config.yaml
n_kv_head: 1
d_mlp: 512
activation: "swiglu"
norm_place: "pre"
init_std_up: 0.0515
beta2: 0.99
warmup_steps: 200
train_tokens: 133800000
Each number is 128 + 24 x the weight over the matrix's rms, rounded and kept within 0 to 255. Layers, rows and columns count from 0. Numbers have three digits each.

# layer 3 attention query, 160x160, rms 0.137, rows 0-159, columns 32-63
178118108129108092146117194118135130124107152177116158106149074154133152108144130131145110170131
127100141133125121146133123111141146117115120142163140120116113147103140152155120111170098170119
176103097152116118129079146129113116101151137134164125131159110149111119164144089082155117133155
113141170109141097102111137120135155111145112108135077084127121108120161108172074153108150102092
134144117156109139136095089113093132127131095115130083116135123130117116104139146159113174091197
085112131124100145117095132142152139159179091060115129156112126079134122127113143144083095091120
147067111123092057132102136149108138096119117127100135173124141110150147184158098110131093098124
120103121156151142159105171136133158127138169103140126114139105112116112140142121152116148095110
123130128095113133113144161058127148107121116148135102103133110131128136136143153137167115146146
118145167106153107145107188140147161104121104088141127140139151122120160144141131095138105116131
135134130152123137128120104097129148142088122111145109168099113149132130126107190145118147128116
131107128123135183127123141083130084135131164159116105126156142134106122128123156109203113150095
134124132127099105089165138090153126108154144164165103092147137120174101147127126123124113137089
122100139097086137099122105121103108152170141173151122132138110122113112132154124183130131156103
104123090156075177129141136112117144158146077083125155147135162158139085166107105111127081114150
130133160132172128099098190120106094109137150098144123139133104127101122120111137127122099165115
165141098130106135113132162134094097110128106135126140155135085134108207122091133148108124171126
171071092127108122108113196103142089112139085130114173151132103142160158112138113133140128199116
165131133165130148130127133143142090108134137123142151136114093096162201135116134132152150092105
164119120146141053111150157129107117100144154163098168109116110099114112130183154154150115144118
153061120115138074108143170081088149133071149130203128123150077136084142180162110112140139127092
139122108151131125171142169157140123092133126136109146122101117122162133101146147100141125176136
161101108110111152123117142084173127137116135094101146151107109117107153181173109142104106117138
104136161070143116135112126129158129136120111137113110103148125149154123105168169171121117135098
120153136105111169117111132129140159113138159151148139145160145140079112113125119155119157145100
143109093125143108118124151153159085105105134114120142106148135139150134144141097163129138111089
147110120112115142114100152083138125057137120119188101123104170099142143168103100104135126162158
134131120144145143136118118110138120173121151156148156116081108116113131116130180111133153135167
132150149139070126121138134167161171144177128160109096174107126107091117144124077181104128163164
136101164097096128084111111102112110115143133091146159167124142117164096118125105152105166145141
161122109107147110115154136125175108169117133095142140132138161139123157175114087140154146111090
120117099141147112142151143145137155104106093107121151129185154152096141139157121141114091117155
128149143123147159121143171154184086130157161125123150151134120173120168135148086115131158172120
122130128116137068129122120090166155138147091185139146161135128133120123114136107119118122084110
111111119134089140104091134156128106113113169125107142107152139105131127125139117145154114119133
156127114107103136134150178137138140112125134113129126130118127138123151144143147120147156162120
156122138123151120150119096135132130132131110166115134130084124122156132147132122172133081094137
118106166100101133119110119124122087182088128102105110152126169108103146089132133120114141160104
134111115145087097132089168128173110099153130064098108117142128092146159168106118099107157119096
125121101091106129125095152157147120076170158131168141169135157153140128173115104166140134115138
149115142101185112106115148104133129140130122163128115109135098129140145124154130084128073154116
143136095135197152090121169134121151091143142109113141166099131093130099158124134153134106124107
115143111085127115132165120125114126116129140139120118132091137121134104119122120139131111105104
114109144111096141177120101091144099115172131116114086111096170087131137161098136127108120171124
144122164158115084147158149111114169072157143146122147113145119164165107134170141101164118038122
138095120132145087136127075093143200129124127130124151075153135178116076147130104158123100082112
082083152104124116119163134151076184145161112110131139077115159123125151092118138198096093102132
133099120147140162124156168110148119122190156196087124121149056141156081120144128162133167078084
139135155141126115139117138131100173144142117134137105170116122170086132132130108112123125115129
124089095106082133120134213181111064133169149111130136102128139135132156149144142112158100173135
150136151141123138145156131165162116066147169153139128150154094153117154114134156162134104105120
122135124110125095125133148101132125115147162112116158087117157143116135128119096080114106136109
138085105147124114132136095132163177147135126149107182162130120126129106145102146120132132111156
064134148169102083130112157146125106103162148115134095108145151173133169126175080132140129142143
101154111095119116067165097094109140185148143128173118145139122144119076099162139140105138097134
136133142115114143106105092162134113152080111149131147186127109148103157125162148121137070139184
117130105109119148118120131098144154138137154121133117099140168142101126114119156151111170135107
156128098137125123129095155156114115149126146080139157126157129162120112163168168112140096146116
167129155126147141119134155098110144118120145143102142159126165142092116156127152140118157121165
119142081148175182122078153168128182142102159206130118115114095120097134127152129095103184112143
103145128103107133123139086129126116126162115153097092113135116139131161099102146155109087155136
134147134071141158117115125117133113105167146070133144114106136124115095099083113104118106139143
066199114127138131108153091151135113132118090150129143173129135146137135112160143142118115139131
140157106162124157102107094088170110100096167117129075171152187112130120122152136186144088127144
105106073104086132173129114150114144168139120172174122094163126135111112100096103153131156103089
093127150140134109126128105147189126112094171092115108113116106145149136142141130105096142175169
121124139133137105116140146116097149106182136110130103146117124101165117134112120114115112118140
116095109079104139118097163091100161134140104118117159125127125116105138090086111124138106116127
171160129164094139098121120135141106106116126114140117148155156123103152108143127118092128138195
135116143133137124110155130132153144154140122129085161098116146147150148141138111118140137114096
061100126145133122128129135105176123170133122107138117101097147121151100087152147115176156094105
079106139098128132141065164155089152136130150113120127136119145130151109118124134153161150062138
143136058118133137149111083094122105126147174135131119129123140149152150144137125142161102123124
118133131097156165139123166133099149153107120123128123148101132066123172150141145148160104090140
108101157182151129136166117121143168120101139094086143136089157124154118162142132110159119109116
150131145160091170156113133079141102141136134184125123110102120136110103112122127143129145137104
111134195113157110153111150136163114150154131151175118160088125147167133121111155124148137123137
120183139133101108041134151150143149151139094127171093119155129118143137137128118141107127116128
139140141104103113100106146137099123115097112108186124142136104154094158128136104136133140085175
193093116114124157147145141128087113128131140134154089142157095087132121097094123144118138154099
146122142102129117155137097144108131132141116164142160139133142144102154109083126147147149118110
139140075079115108128111147132072160147152100126140120131122119087150094075118132133136120098132
113109110071096128162104176112113150139148120123126146124138120121100096116113140135123158036098
099116144159172117152111139154157136131109165135145162116137105172132151076140150138156131139108
148161111106133074119084136102070129088119119151119130143107100114107176127082113134128084155096
128091124161141139165100123142148146151141152119141126107120125160123086134138125147151135109137
108119142101106172125099103142103157146122135123118133145128158150158114138160113124120113116128
173123117132119086116155142130175134109121127113116121146106132106135113101126156156072149109114
205175122116098155177108148100114114100147130129103108101183120065129134153093124134096170183082
121110110143096103129125107140168143133122109142144102118142109143115125109124131171091160133098
110177139127117174115125109153155080099152169150160102154107095125130127090120137134150147157114
151134160104147103133097088138151149129133106139108120122133136167116195141132150131137130162149
176096052131151076103126119107116100118135138123117127117106154110139103116167092141136147114123
098078098073171133081123138114128155111099136091162113145148134105134117160133144111116112133135
148115149142098146101109163164162109147131125114112112156132127153102203148110116142091141174115
127160140145127127130127096097156144120080119119140156114118111129143137089154127114106117138090
089099162120107145123120195155126103139106138116142097108135177108182127116132156126086134127140
136144090142147128140151091114141149164128113119143125131142115114127110132145114125142120124118
115091149123119116106120137132140120121125110116156098126122148110142116127131118117149119125115
102067148138103105109101144142132139130124137099128120129109145137124140124125130142116123128127
168129089167121162123128110096139147144130130134120104159111108113123122119137116119118101121138
128113137114131139117105137114135113128084125113107133122111126154116135130127104153180133130083
088141150148116095111127140180154149121170134113087115136155125166133126148162114095159149120111
134116142118141145114101162135127133138157123118106119159108155149155142143145115114124126142143
120104131142141084099149097161170123126180140144145108141182102115143146133170143135114138164108
142117157165158122120138177144143172169161073135078135092133134109153135121094133123112129049131
096153145092129126141120089071137135119101098116119134098100151076149099136113118116134108115124
100088119224134145133163107126181126136105123123134129101140146135099048103154138176110072086142
119150122143114126145117118116136134115064177110141165140140138104122143126108148084115138105135
153093140101080181127134101124119120132136113133138087140141154134086167147118149100127145109138
131134122110100170103132132141093130138167129102136080124134156152117108134123128098090121122139
119114139133071179133134174166157134111121153104138139135126169136096153154129147138100144162111
136151124114113150131161138145091118119130125145138105112135130122145100129135141132142142143110
127121157118107136128113170143136122110095138103112102148133177120128135146135133133116128141145
112140132102114129132112147163098115121148124139117116122147146135157123117152131125091136121153
146140147119131128128108134158123136145163148107118110121131120127138111116147147112117116126138
119140113123137089128145122132134154186130092109122090168137142099154130123130131090121154114117
113134118136111127101116131133133145122144102107127122103112143110155122125160134143108130120160
134143111102136164152143118115107123140118149158136119144114143157160122126162135127127136147136
175107105098119136159087102131111126131146143115137137128125159141125162149102128122093151152125
113148111162102157097160111124100124122145167178129130115158115111107094114116153145054129137144
161102156144100153161077105169145103080154135124163128172141147133119087124152114134114149154138
152182159080155154121144134145186136123142118121127114118127089151102146117103102132153137148138
140144119122132174157097130130161130162106114122104125131098134155139071153083085132160139128109
139153082051120120157107086086145121101086134108104117162106113114077093135123133104103128112117
101095125176139137109104132086138116118090121120147142164147125128138105132146137143156150124169
073105118119089126123163121093119095159135073149139162159125165201102145136151144142172110126131
143147100137123153095123102123103112129132107123141130181123157134178086120132099140115140124153
122167083118131118136134102151142122156171165201132128103115122097122098151124118144129099127146
140136122108086146153126127113149120150129140122153130134133133106132145145125133122123134115123
105130105138122138111141131144146104155115152158123104142142098111131132146166115140125144105159
120109120186154122096126120154135129135115136114127086145100140130128153110131104138087116135127
173101164122153136154145162116103121127144110054095099130160165107126135121105163138122149126123
127100108131112136156128148111120128135135119120115121111122129118120123110121138133160133116098
107151053108143103086134134159181140121144171161139149120154123131164130138116146128114090134080
152142146132142110139088122119137120113144166115130103103149140137148131140124128112123147112101
066099106121123143099192131110130148174111107128088150101155109141098163119152173133164120051173
143131115136145173109153146138102101166106139123125165111136092093157144128113157130159137117110
211130148084127164126115136116133136111112127146166084164135133112129119133100162126122105191109
149101071123108171161168112086127115114150133087139103155090143165111095103108100128117134153119
193155124112138173141087165124128111067131116111125139158138142107129148081139131106151144154152
132100100115095149149131091120113165139126130140136108153098140085134152166150114174208123159123
088099114153129172113148150195117142118123122099110164089146105142158152115117119176090117068136
156110116130095121155123115126108113130178137087138125133102117107086099123102122142158090157144
134141124107086135147160137134150134091151118124142100132126120128126142102095123132140103126114
124123087105124130111126145135111137117154130176118084153145105112134135129116122133146118123105
125148111108113151108125112153159102123151131172140125143151090094124118146102128116114137136138
112109117131120119134114108132189144146128157141140092130123140148139142160108149150111116118137
137111133094098123127114135095180126127119097134149119141129115135145155156118123128158125102120
102163154148106108097108129178180135125142135188154127125105124173127089171154119105120155142146
139136135073157130163105104106105110137140148140089146099124133130128150121132166133165117118118
135144141126092078178146102120110117106128109109109145141126133142137124150158104097101119135151
134120130181150142111108148139089100117142098090140131148106113124130148121133138128114133165112
105117104164146104154112126182081136158150085157109135142117108161151127164104152142079091098084
114134125156104126088173118066091167147102156130178121151170114104102113124130125128120124107136
124139123100112148111117104102131106113106132124138129075134161149124103113087144100107142131134
177148139090123094144135052102115122169066133129141127170088116114147083128137125115168140135161
101088109161169174079117116117117134159165136167086142134116127161105159110101119197151139102143
099078175172169141113136149141094140150161140107124146161143105149129154114124087139131132103121
099168139092113117134136148155119143150136141143098112141126119134153136100128088136114127109109
# layer 3 attention key, 32x160, rms 0.172, rows 0-31, columns 32-63
103122121141114140119122134122118169135125122142125117112118157122162131137144132121124142104133
123118108160134120170128133134112126150104147093135155116134156135120113165110104120148165138185
111156131125161118145093151127134117162134117111116108124136165134161128123129151134114168142158
115175134112145174150097139098137149164156101163120128127130150134136082100098123104137135124128
123119123111078070112167139109123189151146121113117143125134132182098130130135147139129161160104
114141127156140133128141097140136131087106157169190096085103080123123125131140127103112141152167
106141135127152169129104078152165174157109116135169121122133147152064123085094067116140138109153
136105115111089133114153151103135124157079140131120101144115139118153190163136120123091160143117
105075145142130073178146123151133111117114141060129104088134148118115120144141151127134155169146
144115132179128123117134143114147130126123176139127156139134091129135113102133107122137135112111
116131108085123125140131186086137155105089151159169140145111115084123153111135133177129099131118
155163098106167079150127126139116138083130143171177138160133133083123075167116136102125110113150
127145129117163141115160115158107090142084138163146110130115099056144126134120152127168145130122
147106130114198131123085170080124086081116102115160099150169148137139133178145126106215140116105
163088134132144174109136149142099169162129168129104063108136149066142146123139140073098105130133
134140127141116171092168168177111095151109131114058118127085114110140115151125125099178101083134
137144129127140145134101108113141146098158128164134106107137145141159129110143154103141118143135
129136145133151136110132128110092141125094155149169086126128136127155147145128129132151109115082
167134118117118143114116124115134125125145115134136107109132155150142126148179108145167150166126
134138130071154142137126128098126128140107104108147097154155129088133133154138107107102116153133
136109161116155162148129175133099103156126151068082128153134177151136130157136128160149155117121
113145119121152104143120149117135112154148165157097132090142116137117102141129142125172131092139
124129113142165124159116119177111123118149145123156126107135161162085132146105137153091106099171
104085066130139163103126120142112135112139169068125089089096121147111139110079137094102175095136
099123122165123097136144165133093107174115118153102140162107161150125092134140171122120075109124
124169144120110148160170135187111128111159106098124158178188104122164149136124135122073144132166
089136148152134179130129140124125091127121154097114135177125133104177124103167117065131136114148
134121099128121134093179163104090121109154125119111142146165162136107138123167121147100079125105
116076146146143135108159136101113163128143133088169197110137139097128095153090144110160161134150
137122161141124146123200138126149134064074152148134079125157158135160156183094137101086138137103
125119117152124122188111112167133172129102127131115075141090138121098116087139147124101134132124
118096123134148119150159106122124122131098114190089135147097067122181097120116150131165117099144
# layer 3 attention value, 32x160, rms 0.171, rows 0-31, columns 32-63
143085117170129138171142146106151104078128153113136127142088139116126138090158113127131152147135
152146124110094109113109133109098132156167090128136127086064159085121114126118113205110122107144
158118145104118128094135129092117166129174168137154096104114146173133145113137168106129139119141
108187140159147135116072134113134159142129099101085145128129149162170119072146124126142123172105
144124103142105104131146125123145156139105093110161140162112122098122093121063119133110100106124
141152149139092166108093127147110111153119141089108125131145114155150105057148135121069197132151
134114105094110135122122126119137146121143147121138143060115175173109133129103076061115160139148
086145125136145126112128131128144168109070059139101105071125107130148051151174136097114093168150
136126109149117123101154134152133143130137124161118113115162126134147135118155099112151141103145
133093108100120129107189117152146090154120141149160124141132127139141122129132098162109129137113
170157137118164180144158155121151141138108102169107176114095118045147123122128098092150096155098
080136161119130131078121097144128152134136140139162123109103103172141154081128141140103111116162
141173148116130102129153117127066137131161120122142118115160087148095139095123150131133125138157
109107138150115194113122125101118135147129071105135131145148150095129146150125127097165127175186
167131111133144085073140122128171144169110138129131150089093131137151125125126118127120168134154
120118109091128107058121116137103155116154149118151117148119161123166143099115097173084147142159
123141111094131135145136119120148143124149134138103133084140116128104154110115109156176143165063
155092094135131106126139108123115192137130154163127126124120115136128109153202149100126110102149
126093151177156124139123094148071101183139130147136160118102126146100119148144147137125117125152
085134117117100109113069112141156106038088156113144117144080082184160150186100091130090169108135
078111145109083136147134155078131110106135103121102140121154108124169065100105169145142090130130
137125105158142156124142143102101116162105171140108106097152094122117149125130132153104080183153
151122142109133143127127110128121150116103125170180113131067117105106117107098080147121181112119
094096141129114140151189120089120135148144098147099136125123110114132091119146139115111159147149
109150142124126123152127187173142144112129116073118130115095121140123115090129160088146124128151
163092137092152118113125143110140121136114125117091121119117079115112135131062118095121135102135
092175126180125154147116117187120124119060143128128080092132128139093119128067103103085118080105
125118147111105163136133084116140099122149063152082118142117119102101185131122125134096146117161
115103104130134152129145091124134122160128107171138129121125086130112108146103144176154149110124
173173135141119128088145117130155119110105143135118154134127143123146157111136159148105145148130
150141142131166142144143179102124159127125114126159153122157149129106144101167157151128173129173
115147147146108137098106166141129123147115150142139125144091152134104116129129104154187173139168
# layer 3 attention output (transposed), 160x160, rms 0.154, rows 0-159, columns 32-63
106084161152128090170140134121142131134149152072170124106115098139187150133106120144137145102142
113128129132057110149101107104131089134152125089114139142068174081137183175096134138151114116102
144124137142141124167112109120134163132126124134155103079152149169105096126143104156087138115120
146180149156167154129134142090037108106164094134130110159136163151180116149106139119166133146101
130111135115091123099120125096126140102102130166135111133118106153171120178133128172124140072142
069141126127143120090161111128110092135086158149112072096120144138095178111143159112108188190149
109143101106121121121098131117151154122168144079127092095082164155095147175155081077185161144142
050130114122123100106130141122146164140120085108161108107116084126127106164133137126183100080166
077097136112127098146095157148156198140140125162123102128109150144107108127113128175101139092134
151146159117124121131156082146113090176120176122144177126141111158166141123131094157116145107139
148139153121121153143101113132127126137143154145077081097144105138144129154157157136136119177166
110105099091130166083095138141148156114108120134127093128175157149095138116126164140150143146141
172131135152088142118128158124126134128109149170113119118118132114166096105091168114123122096115
107117097120123160089078121095123124106107087141169133180127135111114112131170184120131158141125
143154150111132073135152110115120143157129162147141090128134111108145123150141088161115124152110
087112092119107127099127105112157151071148126130139110147116200150160116141129099123117138131131
165137129149136141139133157151111129188105145136120104077146125177122169115120132149163136120122
115090122091156098096154159110117120155124142175142119137076096169138107172142113156108168090135
105142135123139131122106136140085141147120062155154114133115137166134106154142124119094117157141
063159099134117149131102084154183140112101088087125119122076113116124154122088068099093120096130
098126129107127106126137129108115103144098103113146122127143163148150083105109165153116092126117
149098155091138156160104116098123109152092146159153104146132101105155161121124145171141152167183
158105114151169153139147070111173123134106140184066182136126118163128130090092126124129136124122
137104139174106099155115091135092174115080142066175115152133129158169127129087185084102132056141
133071158114108120137064085163117086165138139141099146126097122135105127115114122108114128172104
138085102138145160123150071166180116134128109161122167146136119146090094125140123073092092076152
121156163111161169136112172114112199132129161132176099125132128137139172116122107144100106113140
114134130114089153149128135119103131124126118102146156138101089115134135137127164071110189138142
159114141114148106122149107136129082127099089160054179080151123127130078127102128158137162109107
122112091160085105080130158140150116121140134148104137117173135138130133161098141157116134097175
136132117141120188138127161158107165093130134136172118156176131142138129141160124106155111121126
157134124119141124126108132163119104132203150120155177110127130132150112097145108072124142104135
145103116140159154113185120111117128144149116171099159170119121096118163089111142155128135126126
117148171155112085130141156097123136082106104155144170132123087140143123105152133203100160110147
106177121113088158147127144138111126094137121135139171133119118093125111138144103133133121090136
127139163078128111155138093129139130120146115133154148141100096121123106133155148110111127127097
121144110137120136120135147129132097113148113102144117165159125098155111147192160114160133143142
123170109128144120163091165110089101151167111143153147120111120093111123075143137164145108112144
095105126159109128095144148107109127070123148170111124153130171104137151136112127126140128161124
131173120114093148151078062115107143135084096160070079117113162122139144145107129114151089116117
157134109117111124177139161135096129123152129114146127087119153060136115179167131099102157189163
116101130116119152126140124169078103097113134118131149174125108128145102110128163126112115122117
113116148119126125170140141090136118072146127115123164126149190125134096111118133114201106150061
165132117109160121154125119133131130105119167098134124143124108163144145114118099119147141170104
113096098162134152104122133132147123104081112121095149142123120189092116155128123148098133127106
158116117074103120124117123129143171130169178145119087111165056128126148117135135116141143123132
104076154169157114126100134081122129118133145132135161140138150115121107136136133126131102174157
138129166173127109151128114127095136151091143112140096076099150163129107156133117138114096146128
106115129145117133098147108139116120105139116144104112154107176106076126125101111060122085124144
102149137100114118135076156168123136151103103116098145120111151131137072137117172128140112155131
116156161158103121104160129122178132131155157075084161121137088131119136113126113144131158075128
114142144119128091098106125121126140110107135131094123136130126130154137129097111168128121129110
144153147117147133138088145112152089111152128175129109098142097127145156106155076119120132179104
172119103130149147115133145147118110115148151118121167110094135133114133121129114136147109099134
100125141156099108131135119123136114148112141126141120118123127110142164116138098144131140119112
154126123153132206087111121184152104120121130138137132123048104116126149171160114159153103164168
161089087120098168111130178155122127128136151088129159168158118126139161154103146127125125139161
161198135103151086125118140109124165107127140130120084121123115177126118106145111099105131138103
157137095163105153126148136149129130120143138097145155143157150154123110095136150145128130140100
121086139106134135159130101186185149125113123109121118151146120149132102123122084132111083154154
128158158103170117169141158109127160152118147141128121064134128128144146119088162127116087131153
101120140130096168138160107076134125085156128135131119117109124115152098103120116165151126157143
107140136109072145142128158121131143141127139134123141111124102131141132111099112099145136118115
121173103136144130108138171107097129127173100114115108149102127152127131117119128128115089112089
137167135100097131122125104125168153141125128126143145121147136145109132116178156104163129114135
126151091134133151080149153133118143144112161129108095133149101159108106095181139139131125166147
132127118133147148107105074135120082149126118102107120151125118126132140151098162145145125115141
173128118106083116144120105143218162167135138157132170160168127146131153125166107160130145140130
086103141157171110140086116146134140131101150117129127092090137125144148144118105091112123175139
146095119094134146131187160155128156098148126126106130160148128112147129167131134145155153103113
158181123153152100113119124104172128123092131171120183134149103139085088111120169139133105075144
158123076116122105117147095114150117119150169145145178131141124147144152079145096119114154141102
123119120138108162136138082125115049125124091152143153141100113134110160120089124147157084174109
131139111095123156149087161128130175110106136133121044089116163074159134154089122088156113095069
129089124115139090079119161164129111142131100110151097149137122114099176137122104116067136120163
155133152175096119125157143092116113188164120153104153101093135124152102088187134114088100103118
109120127130116116170109127130131140110154132132146148089143109105143112131168105135156139140166
090104136128136109176149110189144124150125136105097123107105114159101119124116122093129139108165
178125122064138192121158117137120099092132134110122160143178148138082117115121145135145126072103
128165176090158134184107199107076095184112127156105137092142071093083116099129154136136093115121
093140123123114113170129138121113114110162130163178146127120122105136107116117162136096077147138
116091163135143168116156087129129125120089149108110123154157168126125138125154134075148148145116
150109114133132084123117112109145102097105160133128114106144154147125137121178131122110102109079
152090126119133153178124147157115127164174098205167103121130095112080104132119157104120142094144
106124107174139129122180105167126126122075120104081137120081148162102158157148099104128130119133
092143094158103094112123124128131146143136090081141151101116178136109110125135120109114082103129
094174183112130122112134174105075141156152085114156090115105111128123094123081152093124132153118
124146123058108116116145143097115134120129161139117136125169150130094115135152133176132166132101
104133107167133107133142136082128090125087121140116130122138104157118128127143111145145110084135
084117120144147179116162135155144132149132138102143129116108133099133163140130149151138137157126
117142127110127091148151125093132138207143099151094128111110128121130130093100135128123157213118
134090113157172105097123147097090131129086161130099103123163124154116135146155134160158093131118
164140116162066162094111147117123105130103116126178140145156145158077140143148103067128150125157
143103126112135100116119093132124171163108131169147115143056091116130101119103113144142114114147
123115072109197098109120124118109098182123125128097143137094116127116144169114159147119121143152
114099125163122132128128144159145172128097150111162112117106109134133136165124124187140138146142
119115123141187142131169153125114139134146159116131135155117115136122124156111135110114083176109
135099130129138125119155115143129154129125097108138142118144134174119111141121101105142123125101
106112176147123061143141132142203126132081144134137142107112141138132087115168089143136119087128
128090125108132119139135111167127141139128116099102146129108145152160124116122113094111153115129
161136128100133151114128121123109115144136157132140113153139148138138124108097144089148143124119
134135116095076124134095136103149109100133135135144147139164138134127106159151102115126127157118
088160120100130122125089122129135143142139123147113128161109147139117117118095106149123098100124
122104147137124133137113111135080111168105124141156114162133168101092135095148121110112121106119
165129148102108109107139090137129119119117141110122132124142101117153101152141124091136127126134
131167133134105116102137133121111086158137137122109167154138129179142116149129150093138119159125
146130123176121150156154125114142088104175161120126099119094139136111172102159132135131158138128
109126162118142115111147164115112113124135112128096161150131124090134114155096149143135132082165
111106151136163132135114145114089081106177083101148099121118134127112127155120123126117124129102
143138149121150124138160138131119137119118125129178129095112120119103122109126047137121113140136
105148114142128129119099193133148153111124111135137160106130136134169155142114149119111135125132
129110122146148130116152156173185161105154109147119164129125123139140139185137111137152143137158
078134144143136146099109139115108137127154132109086088166119136126094154100125107077105159113107
118140115158118141122139125133140097112141102100154158105126097093098144119118155172093130110103
140131163096144117113132136140142113127121144127116161147106123109107141163111097148145130117114
146144133106132115089135132149119094148140130105110129139159094138146087122153130140155122115103
169116126140164138133076137123160148139119119145110116173138128131107165129137134155117165132108
113151150124145122112143115137113164127116096105084127131102125132127135116158085106134112135133
146144153126104155167120161126147108137144103100164143166124137102099125141155109126102121160116
121136137159122133120135150137138100138107155132143117125165124101122113141189117121149111167121
111147121148143146146164141166145144137106140141133119123128136145157112135088138134123166132140
119160124132045076140146107179102101089145091127134130135130127117155147127108124124153155142138
143107146123118129156097123146100080111137124110141154118130127127112144143151158105154178097127
128108118134110125154140118125137112128144099113103101138102163146102137134121128130131121127097
100124128111137113107141139145140149075149154109139116137118122186096122128150147147163135152121
138110136140132119148130165164100084111113129123157078120117148118112148116130129125129132106120
154136133101103087139150094127152134106160116183112142113170101142121115116149106150150161112097
103165142147149135125156082096119136121105094112110112143060155129123129107118135146089086114108
124108118156120095089103144138098084117112125136142076095151147106081108144119129134129130128123
136110135102140162170106109137164135126095167138133096132119128089130081152146125103109162101152
121095114122134149145152154108095130121144166104100121140172138125119159106092122116131139155137
088149096131122166106115157136148103139116121104130122139138093092091146121104128103131110107146
135105128151138122165165142138123140133088099135111157115134138129055151085142115160129135143153
129120131178143134124127067119126164111146121084142123097123103162123136080073119128127113081125
150095139116139168123148141132137116148097109136157125124164122121143151118136126156089144129148
123172160159132135117127196158112120124133177109132123145120159138146114160133144125081144133115
124109145129149150083131116090127162108085127135114150122119155122149139121106133125090110089120
135123131149115124149128166085165161079165101076158097112138121146077105091171099169087092131114
134164121155124118100150122140119172189133136101142130093155108122119102111094158134094118091110
121101121131120101144109132148121119114128113146157102080155118134123157151097125125121158147145
110123161122140148115142119120122115145090140104096111189133131107138153113126162143117128164119
140124157167151150112112140109133111090138111173076129148146139090158140125131140169105136159118
112116112141103139138081109135150112160147117156141111139120099156143129138162081096156151156126
141115112144142116098133069137117106149104146099140101130141143107118130086142174140129151075143
150128124119100130108117145168173138137109137116149173157107135154116094171137106137136155094137
108187120134108122144126087145125097093148094130156131123140154174099103123098101133138103144148
159113092131096167110152110142149112121126140088148092161119129123153130121141122125174109134139
118107139114136174103166129090126133108133164125125201134144144133163111096148141163174143142140
133128123110096103130144107129094140090160145106167107115121111110106132113115156128141121117125
135124109141128108139144128150129100127112159112132094137178119100134115152116144151078171097142
141097124124125081130123091124092126098109156093125119136118149164129109166127112110133090128145
130146089094141137143136133103124112115187093162138138132112123138146182138089123141137134164139
112167138108154127136135102094124139108158120139117155125111139059147116109142127075140118110107
081075134121164105113122178071127130133124140097119079132172137148118113149114121171134129139114
122116146130129152094157110122132134088162147133106128121113128107128137151146095134150079149147
105187151111124117093143110090136096116158153151108129128136134081134109138119127135143160110128
090102101185160152145140088102135155120147153104145128172100125042183175110166099130078106086103
109147176134170139133124090146113126127142137091123146125153126139095126125164119097105094162083
163134143133138154115122130124186091137129126092081101134154150117133107168134092149113097102089
129103123065085164121095104132117098128086095124091126131187120069140151125082113119117125119158
# layer 3 MLP gate, 512x160, rms 0.143, rows 0-8, columns 32-63
135154151108123160107103153175143121127206105116134102128057123115183150098098175132188112109095
079151094160081129146138129146116139117168114123117153163138148139105117131100139109139138112143
131139165138122155113134112088162092142128139115106118180174089094152145084183125165145157184093
126101163140133137137121112123084131185110134158148132117147126167120102136125094137112102155133
152151147100111155115123170191135075104149143156136160138165126128174106149100111155169118142124
111127099058161097156089116141115089122156103146174149158141118130098089126131106157112138118123
111134119091088154164141146135092129120117104125134140151116116168139133123133135139141150104155
153139133131149106120136113087137138062108124097118172116155145160147121143105106083141122124121
122185141176100138137116138098088143189131125151148072139163139122153115113138156086133095118133
# layer 3 MLP up, 512x160, rms 0.135, rows 0-8, columns 32-63
110097158112129103152189092180081141126094154128143106159127148152142143170120110119100129119107
108140104115100067150140106132130111157183125112134142155099142125085151134092107146168134149124
159156122156126100126142146100162131107105118107117165125146127148148109148093090131103122136146
108100115096134128168151093118110128109112106130127124133124136124090135136133143132121141080111
130113159156131149143096100113114100114103126139150127114108119137107108129160157125135160121135
141085103105155168118061109090132119124158145145148103133115130159136124170074137116148183150104
132129159166135096078129114125143161173131138171118117116149149118139103145116148117133105139088
134145108108124138124114136140124146109133121103092187100103126128139118076113086077159130122101
109116087124092132149166146157121141068119069063141172116119125169117139129121170154110125115139
# layer 3 MLP down (transposed), 512x160, rms 0.119, rows 0-8, columns 32-63
134136145150141137100114140117183150168143115101091129118111119154137098092090093179181131143138
173136123145160136093137118127148139119093125155143127113134098154141162125125153138103113089103
112124165120169141149145162124109134100115162118107149140119107143118144151128146152156142116118
122150149106140136130130152126150144089152109142139103144120117135135120148129146128143143106075
116148125106142126158159122156113089161109126134106157136143094114122180144077132120121135130147
104085142151148135110156126115120140139128122078158137130095139169122163127085178107129149084070
123141112133136163101107142132162154154137129153090113188097173085183103148142136123166146138148
138099097164114106094156121121111162136123149133143101182140150121111092134120163174130143118140
107138114105139121097057141102127136151171121125123105179177172144106121150135140105118131118146